Weights of a small transformer language model.
Size: 14 layers, width 384, 6 heads of 64 (2 for keys and values), MLP 1024 SwiGLU, vocabulary 4096, 25.2M parameters.
Architecture: RMSNorm before each block, rotary positions, no biases in attention or MLP, untied embeddings.
Training: a variant of Muon for these matrices, 1053M tokens, 8034 steps.
Each number is 50 + 15 x the weight over its row's rms, rounded and kept within 0 to 99. Layers, rows and columns count from 0. The size before them is the row's rms in percent of the matrix's.

# gate: layer 2 MLP gate, 1024x384, rms 0.226, rows 226-292, columns 96-127
# up: layer 2 MLP up, 1024x384, rms 0.23, rows 226-292, columns 96-127
# down: layer 2 MLP down (transposed), 1024x384, rms 0.131, rows 226-291, columns 96-127
gate226 103:61 46 61 48 42 51 33 64 50 60 43 57 33 34 67 35 35 35 48 43 66 71 55 39 62 74 63 60 62 57 68 51
up226 095:29 56 66 38 56 63 54 62 34 47 25 71 34 82 46 50 56 31 54 43 37 33 19 87 45 40 43 57 88 40 47 59
down226 100:50 51 43 31 42 75 64 59 37 76 63 39 50 49 43 46 58 38 40 48 25 20 60 51 52 47 12 58 55 41 62 87
gate227 103:59 61 42 68 43 67 41 55 47 50 48 45 63 58 36 64 27 72 63 75 71 36 47 72 46 45 68 37 58 49 28 44
up227 102:58 64 36 93 59 31 32 58 60 52 28 70 34 63 44 47 78 60 59 51 45 33 40 70 56 37 63 27 46 41 62 84
down227 105:66 61 58 52 58 66 46 51 48 42 37 36 44 64 35 55 64 38 43 69 39 58 51 60 50 49 57 44 41 39 43 72
gate228 107:30 53 38 35 56 17 56 47 63 35 35 31 48 38 38 24 38 46 33 50 79 77 26 75 44 37 49 44 65 43 36 69
up228 104:80 50 41 48 49 78 58 59 42 62 52 40 36 43 62 79 58 61 62 83 31 46 52 16 35 64 33 68 47 60 53 56
down228 112:57 59 58 59 37 61 47 73 49 32 47 61 58 77 64 46 52 37 41 58 29 65 54 18 73 66 27 70 52 60 39 27
gate229 106:62 53 49 48 48 49 61 57 33 63 48 46 51 44 38 30 82 42 45 36 51 82 49 33 64 49 38 71 56 33 56 48
up229 102:49 57 52 45 51 47 62 50 56 58 54 60 39 59 54 71 53 56 19 48 65 37 78 40 47 47 46 52 74 37 54 38
down229 100:35 50 40 58 31 41 47 84 42 56 50 48 47 70 55 68 25 54 38 34 67 66 46 63 61 67 33 39 58 37 52 51
gate230 102:49 21 51 31 69 77 56 26 22 61 65 25 74 56 80 55 52 39 65 77 78 64 55 50 39 47 08 35 49 28 42 46
up230 097:53 42 24 83 47 50 60 50 42 32 52 57 71 55 41 41 67 57 50 69 34 64 19 40 59 38 55 54 44 68 39 38
down230 102:64 47 35 61 56 83 41 57 37 41 75 30 55 78 82 25 56 39 64 66 72 63 33 47 55 28 43 57 74 46 77 32
gate231 103:53 51 38 36 64 61 37 48 32 53 44 52 10 46 73 65 65 38 73 61 42 48 56 70 78 56 39 42 63 63 63 73
up231 103:32 46 56 49 50 62 20 78 52 62 45 33 48 47 61 63 70 67 65 41 53 36 41 64 48 54 49 57 22 37 37 55
down231 106:50 78 59 51 31 42 63 66 34 60 47 65 54 34 79 43 47 49 75 47 65 32 63 42 57 64 44 28 51 27 49 38
gate232 097:52 69 48 18 68 56 75 35 31 53 33 47 69 55 66 54 52 75 57 57 53 73 26 50 59 65 45 35 66 61 67 56
up232 101:42 36 58 61 34 57 33 43 75 46 38 42 45 47 41 33 60 31 40 36 49 36 66 41 42 35 68 43 25 52 21 59
down232 095:58 42 70 57 32 71 18 43 59 67 46 42 28 05 40 57 61 14 41 60 56 38 46 37 69 44 52 58 51 44 42 65
gate233 106:36 48 62 40 50 30 50 72 48 30 22 43 65 52 28 57 50 40 53 40 61 55 37 43 43 61 57 46 42 41 63 51
up233 108:36 57 39 62 36 42 32 40 52 73 37 68 74 44 59 05 46 74 61 61 79 43 59 48 28 47 26 47 52 53 27 63
down233 106:68 48 36 66 62 47 45 33 41 59 47 72 84 55 33 28 60 22 67 38 52 58 58 32 31 39 43 53 55 45 48 58
gate234 104:33 23 32 31 49 35 28 44 50 56 44 64 34 23 76 17 48 61 63 63 46 55 47 50 63 40 55 39 66 54 43 18
up234 104:52 66 55 35 52 57 42 84 58 55 40 53 63 85 76 39 36 61 45 13 65 50 59 81 35 43 51 63 64 46 72 74
down234 111:54 58 45 43 46 58 43 57 40 25 47 67 38 47 55 50 73 39 50 42 55 65 44 57 53 71 48 72 34 80 73 73
gate235 101:55 79 69 52 54 53 47 69 52 47 48 54 74 43 45 45 51 43 41 61 48 19 64 52 45 43 39 32 39 58 89 55
up235 106:16 61 33 81 43 57 62 55 43 44 61 52 27 16 35 79 39 71 64 44 52 54 55 43 45 66 71 72 54 50 47 63
down235 092:55 32 42 34 46 44 61 45 60 56 37 55 38 26 60 62 43 54 86 34 36 66 48 61 43 42 84 46 48 30 39 29
gate236 104:58 75 46 37 50 55 57 28 49 49 26 42 76 06 53 47 20 65 20 61 38 55 57 86 65 49 21 42 40 65 51 56
up236 100:62 37 77 53 55 60 47 55 19 63 36 49 38 56 51 85 81 47 64 57 67 41 54 65 33 85 52 74 34 47 53 52
down236 106:66 24 59 64 82 35 43 38 40 59 32 40 33 46 38 71 63 44 53 44 48 44 28 88 35 48 44 52 30 67 57 59
gate237 102:20 44 47 44 78 27 34 58 51 54 65 33 51 66 51 50 26 64 66 43 47 66 67 71 52 42 61 32 45 56 66 60
up237 099:45 66 55 29 46 61 64 54 46 62 61 42 61 72 31 49 65 58 55 53 18 48 46 56 26 38 45 17 47 79 69 59
down237 103:54 55 37 45 65 53 28 60 53 40 54 46 61 67 25 28 43 66 42 33 56 59 76 57 18 26 48 34 43 65 43 55
gate238 103:54 83 52 32 47 62 55 30 68 80 42 62 63 30 38 82 63 36 44 64 35 42 70 81 58 48 45 42 80 44 77 46
up238 105:36 44 61 39 38 32 49 56 65 42 59 62 38 63 57 25 54 42 61 54 44 30 70 53 55 51 51 48 51 38 63 53
down238 099:40 37 46 43 49 58 42 57 38 54 23 61 50 86 86 44 74 53 16 51 71 55 46 45 45 25 46 58 36 37 70 65
gate239 098:44 50 77 65 19 53 28 65 55 51 51 15 59 63 38 69 43 55 39 48 47 49 49 43 49 76 28 49 43 63 38 23
up239 097:33 55 48 40 82 67 62 35 45 60 48 84 47 37 54 40 45 58 34 46 46 67 65 69 39 36 56 47 53 38 63 93
down239 085:48 35 39 42 68 64 47 22 56 29 23 59 34 35 55 36 32 74 42 54 47 39 39 66 64 35 61 56 59 35 71 67
gate240 102:29 19 29 55 45 44 65 19 36 57 43 74 46 65 65 24 57 63 29 49 68 74 48 30 48 65 53 43 57 61 65 34
up240 099:45 55 69 38 34 52 55 55 43 54 55 46 31 51 25 63 71 66 55 67 16 38 51 47 37 46 53 44 37 23 34 56
down240 098:67 39 96 55 47 34 34 75 63 40 44 48 22 17 20 33 47 61 57 44 45 43 82 47 67 36 24 32 42 25 24 73
gate241 099:59 48 81 30 47 32 39 35 69 49 50 25 34 47 36 47 45 22 49 61 71 63 39 50 67 51 57 42 48 57 70 41
up241 098:43 41 69 27 35 52 70 55 60 48 30 65 50 13 59 24 23 51 73 42 65 43 64 70 66 33 15 46 49 57 69 62
down241 099:46 41 35 45 30 25 47 85 38 16 60 49 36 56 32 42 45 48 38 48 42 39 60 62 64 79 28 58 43 66 40 38
gate242 103:38 54 55 43 40 52 47 36 58 40 40 59 40 52 23 81 64 19 26 39 50 68 13 29 58 55 59 57 39 34 46 57
up242 099:58 43 49 48 20 67 58 53 63 73 53 71 40 34 22 59 58 33 41 49 33 61 52 25 67 50 37 66 67 51 55 21
down242 099:22 51 26 57 18 59 42 36 30 49 61 71 26 35 35 62 70 51 52 86 58 42 58 47 60 74 75 56 51 36 34 50
gate243 090:17 34 70 62 57 50 51 77 33 60 55 46 73 61 58 27 72 19 63 78 35 56 72 33 54 49 63 68 50 35 57 70
up243 090:76 75 30 53 47 40 50 26 73 13 53 52 54 48 40 58 35 72 42 16 73 20 30 60 36 51 39 27 49 71 38 35
down243 086:38 68 56 45 59 46 21 56 50 57 40 49 60 61 29 62 41 71 52 60 59 24 21 18 65 48 44 25 55 45 22 59
gate244 106:44 15 53 28 49 35 41 44 16 39 25 39 62 28 47 32 62 33 46 65 38 42 47 62 66 38 58 27 60 47 56 28
up244 105:62 80 19 76 29 49 50 44 48 43 72 33 52 62 26 35 57 64 51 37 45 78 50 09 55 64 39 82 37 58 57 45
down244 096:43 65 57 46 26 65 28 35 67 46 54 66 49 54 49 80 51 48 40 26 34 63 74 46 37 55 56 50 58 59 59 43
gate245 094:34 46 67 49 69 61 53 61 39 58 40 59 24 48 25 59 61 62 82 46 45 63 28 24 73 40 73 61 38 44 51 38
up245 093:58 43 41 03 79 62 70 59 45 15 35 72 62 25 86 52 70 68 60 64 53 49 57 38 67 50 46 57 49 52 54 46
down245 098:53 49 39 51 52 34 38 65 54 79 65 62 48 53 75 58 67 74 46 74 58 64 37 13 72 70 33 54 58 36 54 78
gate246 105:59 31 53 53 40 39 57 52 58 62 53 55 37 30 49 44 55 26 26 46 72 38 62 22 54 70 54 56 47 60 82 50
up246 105:30 62 50 23 60 82 30 51 24 39 43 41 50 63 27 29 68 43 65 32 24 50 51 77 60 27 58 38 61 31 51 69
down246 103:50 48 56 58 60 37 43 72 50 62 32 45 53 50 24 50 48 29 69 27 53 85 41 64 69 54 64 32 65 49 14 50
gate247 102:57 05 37 47 57 37 51 34 88 27 47 66 47 60 61 42 42 49 52 62 43 22 27 34 54 48 25 55 75 41 23 57
up247 102:66 33 67 58 22 51 67 44 32 54 47 48 40 49 57 39 38 66 32 67 64 39 57 48 48 66 62 29 31 43 70 32
down247 104:33 26 47 55 38 84 38 38 59 31 60 29 46 40 47 31 41 43 30 52 29 26 41 62 48 79 49 42 46 54 35 44
gate248 100:54 60 42 48 34 24 43 45 42 82 45 49 50 59 57 68 39 47 73 20 56 43 35 45 43 47 31 53 60 78 40 36
up248 102:38 67 56 56 16 49 45 42 61 67 41 44 57 50 74 53 37 21 62 22 58 57 41 43 53 78 50 35 48 56 28 35
down248 105:49 69 40 77 59 62 46 66 47 73 49 52 57 58 61 53 53 53 27 41 44 38 64 43 27 58 42 36 37 43 21 37
gate249 086:53 44 56 27 67 41 46 65 84 41 41 24 40 70 45 68 47 54 41 55 23 13 61 40 57 60 43 53 48 61 52 35
up249 090:44 40 62 99 21 45 71 52 54 62 56 69 77 56 44 41 63 65 68 24 64 66 30 47 14 44 57 60 45 60 41 46
down249 073:35 72 55 58 32 76 36 34 43 86 66 41 62 71 52 52 50 44 58 45 66 66 49 57 49 25 42 38 67 72 38 61
gate250 090:59 36 43 51 30 52 31 30 42 65 73 49 61 68 76 76 39 55 54 55 33 63 52 61 86 26 58 30 43 76 55 43
up250 094:39 32 46 46 48 64 28 50 24 62 90 46 61 77 61 63 32 73 64 78 35 68 48 55 58 43 48 43 40 75 43 47
down250 094:45 44 68 56 61 47 47 43 53 65 86 65 61 69 57 48 52 56 52 66 75 57 52 62 59 52 56 40 56 65 41 69
gate251 085:22 47 50 58 29 48 27 52 46 62 75 48 58 52 39 48 41 44 61 43 44 65 47 25 31 80 41 23 57 74 50 59
up251 094:70 30 44 31 54 52 57 46 54 56 15 43 40 60 62 67 44 88 38 77 62 16 64 61 46 30 69 64 31 40 70 56
down251 100:38 56 55 36 67 36 85 47 42 59 48 54 21 37 19 49 66 63 65 59 78 63 40 62 61 57 63 84 37 16 63 40
gate252 099:32 26 50 62 48 54 33 54 66 44 47 59 27 64 39 76 51 41 55 57 57 50 61 33 27 48 46 30 54 60 65 22
up252 097:40 43 63 46 60 47 77 62 64 64 46 78 49 42 26 44 46 61 55 75 50 50 63 54 44 42 34 45 62 55 56 39
down252 100:61 71 50 58 47 48 48 45 57 18 45 60 26 47 46 75 47 25 47 43 35 58 56 48 33 32 39 38 34 63 80 30
gate253 101:28 53 61 45 37 30 67 65 52 46 14 51 31 53 21 45 62 45 47 52 76 34 57 73 55 66 43 05 48 59 49 38
up253 097:43 43 58 65 40 66 45 50 54 73 74 84 47 59 54 43 53 35 29 40 43 74 42 28 80 44 47 73 42 56 62 47
down253 103:29 40 43 68 38 53 46 52 68 12 42 65 50 53 35 67 51 58 46 44 51 58 40 41 34 49 41 50 54 73 43 38
gate254 103:63 30 55 45 39 49 33 66 31 50 17 49 38 61 52 47 58 36 32 18 53 64 62 54 54 36 64 21 58 53 77 74
up254 104:41 57 51 35 45 61 66 51 28 41 30 58 51 53 72 31 47 75 17 43 54 56 65 61 72 39 44 40 60 54 73 52
down254 106:64 75 66 25 59 61 42 62 45 59 57 60 50 40 54 61 80 38 55 50 29 48 43 55 18 59 59 20 44 37 56 52
gate255 099:49 56 23 43 32 31 41 64 45 54 71 34 76 30 51 53 45 15 47 42 47 57 38 38 59 68 31 22 53 55 46 41
up255 103:48 32 64 37 50 42 43 74 68 40 84 47 62 59 43 24 39 44 57 61 47 58 57 28 44 52 48 54 58 44 39 54
down255 094:40 40 50 70 37 26 43 55 64 38 57 26 59 46 42 58 44 58 39 44 65 62 48 45 56 52 52 70 31 50 75 56
gate256 102:40 70 44 27 32 46 53 55 46 36 34 44 58 49 52 51 42 72 39 45 50 80 27 45 68 92 40 81 32 62 36 66
up256 100:73 29 52 54 27 47 61 54 35 27 65 32 38 74 58 35 51 31 44 67 58 54 52 27 68 62 48 48 46 63 46 67
down256 104:75 35 52 63 56 57 60 31 39 55 73 34 31 59 61 45 56 52 76 49 30 72 45 45 82 40 62 45 07 59 63 52
gate257 103:36 58 71 55 48 60 28 50 52 32 51 67 74 06 43 78 51 50 52 57 38 56 26 51 22 56 43 58 71 47 23 45
up257 099:52 54 40 45 67 51 11 58 51 51 61 39 30 43 46 43 49 29 61 44 31 30 49 40 39 33 38 43 28 39 91 37
down257 103:51 68 59 65 51 39 44 59 46 78 44 60 39 25 45 65 43 42 78 51 82 51 41 27 58 42 52 42 31 37 55 38
gate258 096:55 47 49 36 59 59 71 99 63 73 51 48 43 50 16 57 39 63 56 80 46 29 69 65 59 45 51 45 65 28 46 21
up258 098:35 51 50 36 68 76 52 51 43 85 61 42 38 34 45 47 18 44 44 58 53 46 52 51 50 72 62 28 66 98 46 65
down258 106:59 42 51 48 25 71 84 59 49 62 50 72 59 27 38 52 47 58 49 61 66 54 44 48 47 50 46 68 50 54 62 34
gate259 103:57 16 62 60 61 80 64 55 36 67 49 47 57 48 60 60 53 53 24 49 48 41 50 55 44 82 58 31 59 25 60 61
up259 107:23 89 32 47 81 33 67 48 45 65 54 50 45 57 63 46 61 40 58 50 40 33 38 38 49 53 63 56 27 43 19 25
down259 107:50 57 56 75 52 69 70 52 67 65 60 51 42 67 45 57 63 45 86 39 52 57 63 47 46 20 56 70 33 31 20 52
gate260 096:39 42 51 45 47 34 57 37 28 46 78 57 52 63 61 63 57 39 72 56 64 55 46 61 39 33 53 48 52 50 30 41
up260 094:53 41 49 28 67 77 46 45 53 36 29 75 61 47 49 53 51 70 75 62 38 47 33 64 41 31 36 34 60 63 48 47
down260 093:49 40 31 32 31 37 84 41 36 29 49 63 33 53 66 49 29 51 35 47 39 67 42 26 38 51 59 43 62 69 17 29
gate261 103:35 65 63 35 42 53 46 12 55 43 58 75 69 39 60 33 62 66 32 60 56 71 61 38 61 85 40 54 58 46 21 43
up261 098:52 47 66 35 41 63 66 57 48 66 46 28 42 44 53 60 62 45 25 54 78 84 52 34 49 50 35 76 45 26 49 42
down261 106:37 80 44 78 54 39 50 61 40 21 71 35 60 31 58 33 69 57 75 43 36 30 27 63 55 37 38 53 71 39 63 56
gate262 100:60 15 44 63 55 43 37 52 58 43 38 30 52 45 61 51 62 34 51 54 36 53 47 48 43 30 72 40 56 29 50 48
up262 101:74 37 43 62 63 39 55 71 43 66 75 29 42 45 66 71 43 37 48 54 33 56 60 46 43 42 55 65 50 08 46 61
down262 090:58 36 27 50 66 65 65 47 49 57 63 45 70 64 54 73 51 24 57 61 57 57 74 44 32 51 59 64 57 30 49 82
gate263 106:26 58 62 71 33 39 58 58 36 50 25 45 39 15 46 85 52 67 50 44 26 23 46 47 53 56 24 53 74 42 81 47
up263 097:56 52 50 52 14 65 30 31 41 66 41 69 62 17 48 40 45 57 55 46 64 75 42 50 48 43 40 55 51 60 77 45
down263 106:43 39 61 42 72 59 43 73 62 43 07 45 41 17 30 71 49 33 48 45 59 49 54 71 47 57 46 86 51 45 76 68
gate264 104:53 54 58 70 57 38 34 70 48 64 25 42 55 27 74 29 71 39 68 59 57 49 51 48 27 38 48 79 52 57 50 06
up264 104:61 48 42 38 41 60 67 39 41 01 83 69 58 79 48 50 64 27 64 40 56 52 41 24 48 55 44 30 54 43 25 69
down264 081:52 61 71 56 52 33 55 45 51 15 83 34 45 41 52 49 61 60 42 45 44 73 32 22 53 38 40 50 62 44 43 73
gate265 105:29 51 69 35 43 69 36 54 55 54 53 55 44 46 52 36 37 61 54 48 52 51 39 53 38 44 47 29 36 61 55 73
up265 106:51 89 44 58 42 44 61 30 32 33 85 32 35 39 24 39 34 40 38 49 57 57 72 50 75 34 55 18 25 67 45 33
down265 106:49 63 23 58 38 42 62 54 56 45 49 45 38 52 19 72 69 49 33 73 47 41 63 61 50 63 57 33 35 21 30 57
gate266 103:52 62 12 36 48 31 53 53 71 49 50 65 70 68 51 57 20 32 62 23 74 71 61 35 43 45 52 17 43 39 50 41
up266 102:41 62 57 28 83 42 65 63 47 20 49 47 44 28 52 40 85 49 59 47 45 39 45 66 83 46 82 44 34 44 49 61
down266 106:51 46 57 70 64 48 82 54 38 48 62 25 27 52 35 78 45 64 43 07 47 47 52 57 73 64 60 51 58 63 50 48
gate267 106:53 06 46 36 59 41 58 64 65 59 30 31 30 61 53 43 56 49 67 58 47 47 45 64 55 64 26 31 50 56 50 48
up267 109:80 58 49 22 48 46 54 25 36 71 36 54 65 29 64 46 81 58 54 40 29 66 39 38 73 52 69 40 77 55 48 39
down267 112:66 57 50 55 55 33 41 40 33 43 54 30 47 64 21 64 33 61 40 30 45 27 55 62 64 66 46 72 25 65 75 63
gate268 103:71 57 57 73 49 60 55 64 20 35 52 59 19 81 47 26 49 49 55 18 65 42 50 49 46 54 38 48 15 41 32 55
up268 097:50 53 45 63 64 34 71 35 18 42 33 41 33 45 19 34 29 69 60 61 75 51 58 75 44 44 17 54 28 74 49 50
down268 096:21 68 61 68 45 64 49 45 36 35 47 47 34 77 40 62 60 64 40 53 57 53 23 70 43 55 54 21 38 48 35 59
gate269 098:21 52 22 31 40 57 36 54 51 70 46 62 61 53 45 38 58 58 46 43 76 43 48 62 29 45 40 46 67 56 52 28
up269 106:29 77 43 54 26 74 27 42 71 66 41 44 53 66 38 33 45 38 28 31 76 37 51 53 37 46 24 58 52 61 35 35
down269 087:35 40 39 37 56 60 45 51 59 54 54 54 28 42 68 33 13 69 44 62 62 52 45 57 54 59 60 54 46 49 71 02
gate270 100:35 52 43 36 46 42 47 57 32 44 43 43 81 53 32 44 64 41 50 59 63 47 38 37 70 44 83 89 21 45 49 42
up270 097:30 65 50 44 57 31 34 64 22 57 36 42 47 38 32 60 99 72 62 54 62 41 38 25 76 52 43 61 44 22 54 18
down270 093:70 44 61 49 23 11 81 57 32 47 46 23 53 37 52 29 67 43 35 40 57 49 39 40 47 47 65 54 50 49 48 24
gate271 103:15 53 67 49 56 55 37 52 60 81 58 36 58 47 68 47 59 32 52 51 46 47 51 60 58 52 50 83 59 52 45 52
up271 103:91 16 44 51 00 63 43 74 51 52 51 47 35 34 43 54 58 40 57 43 72 52 75 53 54 62 29 46 49 57 47 48
down271 109:34 33 49 58 54 48 30 68 36 39 56 27 59 52 52 57 70 68 40 75 40 86 28 42 46 45 82 46 59 62 36 36
gate272 102:64 65 62 66 49 59 31 70 64 53 36 72 41 55 56 34 29 92 31 20 52 58 54 48 50 50 29 59 34 29 53 41
up272 106:46 40 65 46 39 57 42 51 26 48 43 51 65 30 63 56 38 44 68 60 63 31 42 68 39 61 40 52 33 40 59 49
down272 103:56 35 63 31 17 45 65 60 41 42 57 42 59 47 45 56 39 32 63 39 52 38 87 48 56 50 53 51 51 48 64 53
gate273 100:52 31 39 59 26 56 54 21 48 32 51 58 59 43 69 74 59 42 47 51 72 43 54 55 51 52 49 57 46 42 61 45
up273 099:52 60 50 54 31 36 64 69 72 38 29 81 40 52 46 34 38 52 54 24 39 42 44 68 68 40 64 36 48 48 56 35
down273 105:49 61 57 48 34 25 60 59 40 72 58 35 46 42 82 54 56 64 37 60 66 41 29 38 60 19 53 58 42 56 53 76
gate274 103:57 48 70 45 45 50 18 48 50 74 70 51 58 33 57 66 62 66 21 35 51 45 54 47 47 61 51 35 67 35 56 36
up274 099:11 33 76 14 47 71 42 54 50 52 38 68 34 44 40 75 46 83 28 64 40 31 71 55 66 53 36 68 64 67 35 37
down274 105:21 56 33 31 64 48 70 66 82 42 28 37 74 37 48 91 48 63 38 37 62 61 53 34 55 64 74 46 53 45 69 61
gate275 105:63 54 65 50 40 45 54 42 61 71 70 56 26 64 65 32 71 36 36 21 48 78 68 37 56 70 68 38 84 39 94 54
up275 104:31 52 15 41 44 46 40 62 32 35 68 53 39 51 41 52 44 49 30 82 34 62 41 35 74 28 68 64 48 39 74 61
down275 112:27 85 48 55 45 71 60 59 44 41 39 71 65 51 64 41 78 60 63 57 37 27 56 32 74 80 41 31 52 18 58 58
gate276 101:46 58 25 42 53 32 24 35 59 68 38 60 36 51 46 51 46 40 49 58 67 48 45 79 53 70 50 47 20 53 31 64
up276 099:47 88 41 58 61 53 57 23 35 55 50 45 36 74 24 43 38 56 60 73 42 79 67 35 44 33 51 39 43 35 26 42
down276 101:55 36 47 45 66 41 48 53 37 66 46 47 24 84 65 41 55 47 53 61 41 87 39 70 53 68 45 54 45 47 52 97
gate277 090:59 47 51 24 31 51 43 42 54 63 60 49 27 40 46 42 59 70 28 41 44 65 91 27 67 40 59 29 50 50 60 44
up277 094:41 50 41 50 41 46 52 67 51 47 27 39 72 52 61 58 54 44 70 58 74 67 20 69 43 44 75 49 51 48 19 47
down277 094:60 40 40 51 43 50 41 42 47 37 21 33 50 49 47 50 67 52 55 22 93 62 21 21 42 37 60 58 52 54 66 79
gate278 105:36 63 80 15 77 36 19 55 68 32 48 51 67 58 50 54 59 23 36 38 55 63 47 36 66 70 54 38 43 43 50 48
up278 101:27 61 49 32 82 53 26 41 38 73 29 51 58 39 58 54 43 52 27 45 57 81 68 31 51 37 54 34 37 63 36 25
down278 108:57 59 52 66 41 35 37 54 51 78 38 36 46 26 60 59 66 75 57 64 47 88 67 60 50 32 56 30 27 45 15 65
gate279 101:31 68 32 28 55 37 58 55 43 27 41 35 47 42 64 21 67 44 67 39 56 42 65 52 41 80 42 70 39 71 69 51
up279 104:72 55 59 44 64 55 32 42 66 71 42 59 68 40 58 61 19 70 38 70 43 67 04 38 65 57 86 37 42 22 38 57
down279 102:44 42 33 52 43 47 39 35 42 67 42 26 54 47 77 61 55 48 70 48 51 48 48 50 48 42 47 44 43 49 71 49
gate280 097:66 68 80 40 33 48 31 51 32 51 51 47 70 59 73 39 48 24 56 35 33 29 15 75 76 74 43 38 73 38 46 50
up280 099:53 52 32 47 78 51 35 47 76 13 38 56 66 58 26 43 51 59 27 61 49 55 52 51 27 39 56 33 28 51 48 51
down280 102:45 67 47 79 76 75 13 52 47 25 59 67 34 49 30 69 77 49 52 62 41 78 38 58 48 41 63 46 47 61 42 52
gate281 102:49 31 52 39 45 26 46 45 62 44 47 73 45 67 55 47 63 59 53 49 57 33 55 56 43 62 51 53 56 55 51 48
up281 103:56 67 50 40 43 67 61 52 53 34 68 56 73 59 41 60 65 60 48 50 44 62 34 33 78 53 32 57 56 62 08 69
down281 109:56 53 55 35 65 93 40 40 35 42 62 29 44 82 51 73 61 59 60 54 44 57 20 57 68 57 40 54 46 58 80 77
gate282 102:45 27 62 68 60 42 45 59 39 41 48 35 65 24 95 68 21 38 41 52 57 57 28 60 46 68 71 39 37 52 63 63
up282 105:40 56 62 49 58 80 33 73 58 75 37 45 53 67 56 28 50 32 60 61 57 43 39 60 41 52 30 50 21 54 37 58
down282 093:59 45 79 35 65 63 53 80 37 53 22 47 46 59 47 23 49 43 60 61 67 58 67 54 48 67 61 30 27 77 50 66
gate283 099:77 50 66 42 35 67 49 52 60 48 26 78 66 27 65 41 62 55 62 67 48 59 48 54 40 37 13 59 52 54 34 29
up283 101:35 35 23 34 55 14 41 61 40 50 71 49 53 34 68 53 36 56 88 53 50 19 29 47 50 70 78 53 40 83 71 84
down283 108:71 43 04 38 70 60 42 68 31 50 48 40 53 34 83 37 52 65 59 51 39 42 44 68 40 54 61 57 50 65 54 79
gate284 107:49 52 70 45 36 54 49 42 33 54 19 58 67 39 77 38 44 37 48 44 53 61 56 41 72 54 62 64 29 58 20 34
up284 102:59 77 69 41 42 38 51 58 71 38 20 67 55 37 49 38 49 47 47 24 34 63 46 39 14 41 47 65 62 28 53 55
down284 108:54 55 38 47 46 59 34 52 49 67 76 52 70 30 65 50 66 36 71 38 51 31 36 66 56 55 13 49 75 48 50 39
gate285 097:30 53 42 61 51 51 63 70 61 46 45 52 60 45 35 22 53 48 70 53 51 31 69 56 43 63 34 50 44 38 55 49
up285 097:58 40 36 77 42 56 46 40 73 28 66 76 44 45 51 25 16 60 13 30 60 48 59 69 34 50 55 56 74 58 42 61
down285 102:49 53 58 44 46 44 13 81 34 75 64 41 72 15 28 41 36 43 81 58 60 66 54 66 40 33 69 38 30 36 60 55
gate286 088:61 54 38 51 50 47 36 34 38 47 40 51 50 17 20 53 54 54 70 35 36 56 42 53 69 33 65 51 72 58 62 44
up286 089:48 45 67 48 30 41 69 73 65 49 53 54 54 42 61 34 52 75 27 62 49 15 78 60 14 75 39 71 32 43 56 66
down286 085:17 34 56 49 47 45 26 56 58 37 45 37 38 70 56 28 54 56 48 40 56 39 63 30 25 37 76 68 45 30 74 68
gate287 099:62 60 56 54 53 56 59 58 21 48 41 67 59 51 55 52 67 45 55 36 48 50 43 39 48 54 53 64 78 39 63 34
up287 094:63 51 45 58 51 54 46 63 46 67 71 40 43 56 85 44 46 61 58 31 81 60 26 50 47 40 37 40 43 22 38 29
down287 097:40 57 54 60 32 67 71 82 27 39 79 46 46 44 75 67 63 66 57 46 51 43 40 39 40 31 60 48 34 18 36 39
gate288 109:47 43 47 48 53 60 39 46 48 44 44 30 40 69 51 46 45 43 66 46 61 29 93 38 61 61 53 52 51 46 65 63
up288 100:56 67 42 74 44 39 40 66 58 65 73 34 65 36 42 54 37 48 21 47 37 39 53 38 33 31 49 52 26 36 57 56
down288 101:67 58 33 57 38 38 34 41 57 54 31 76 76 27 64 40 30 45 42 56 57 31 25 70 26 30 55 30 63 50 54 08
gate289 102:41 38 56 46 01 58 65 64 44 43 48 59 61 72 40 32 67 69 49 53 34 34 10 41 39 69 31 39 45 66 53 49
up289 097:71 38 32 49 43 46 38 58 56 68 57 58 43 85 35 65 37 45 41 81 52 12 59 80 58 57 64 19 45 49 36 48
down289 103:65 39 69 82 67 68 28 68 46 61 58 58 52 82 63 38 42 54 62 88 50 34 60 34 35 49 57 32 65 62 33 33
gate290 106:48 32 50 37 71 54 32 51 60 51 50 75 75 70 55 51 40 40 48 24 66 36 27 40 24 45 40 57 41 31 00 42
up290 109:58 41 57 50 64 20 51 42 42 65 50 76 73 70 48 63 72 35 49 25 23 29 34 55 38 32 77 64 62 31 11 41
down290 101:60 64 48 62 77 38 42 46 51 40 55 84 53 62 56 55 45 46 52 65 68 29 00 47 54 42 49 63 71 51 45 35
gate291 099:10 62 31 35 66 54 47 65 26 42 47 37 82 24 65 17 66 62 60 42 46 77 23 70 51 43 59 51 46 66 58 29
up291 095:27 58 48 72 48 42 33 54 17 51 41 50 67 41 65 64 56 50 67 52 27 46 42 54 46 55 39 62 38 59 60 46
down291 092:54 52 33 47 36 53 37 37 65 71 69 76 68 34 70 73 54 58 54 25 33 67 45 55 47 66 58 51 30 62 58 38
gate292 105:43 57 72 61 54 79 50 56 39 45 38 68 48 43 69 41 42 42 71 47 50 42 46 63 10 43 56 45 60 58 68 50
up292 102:44 39 37 54 44 32 65 61 65 42 43 67 47 33 59 66 68 33 48 23 59 52 42 33 60 52 50 61 62 14 52 57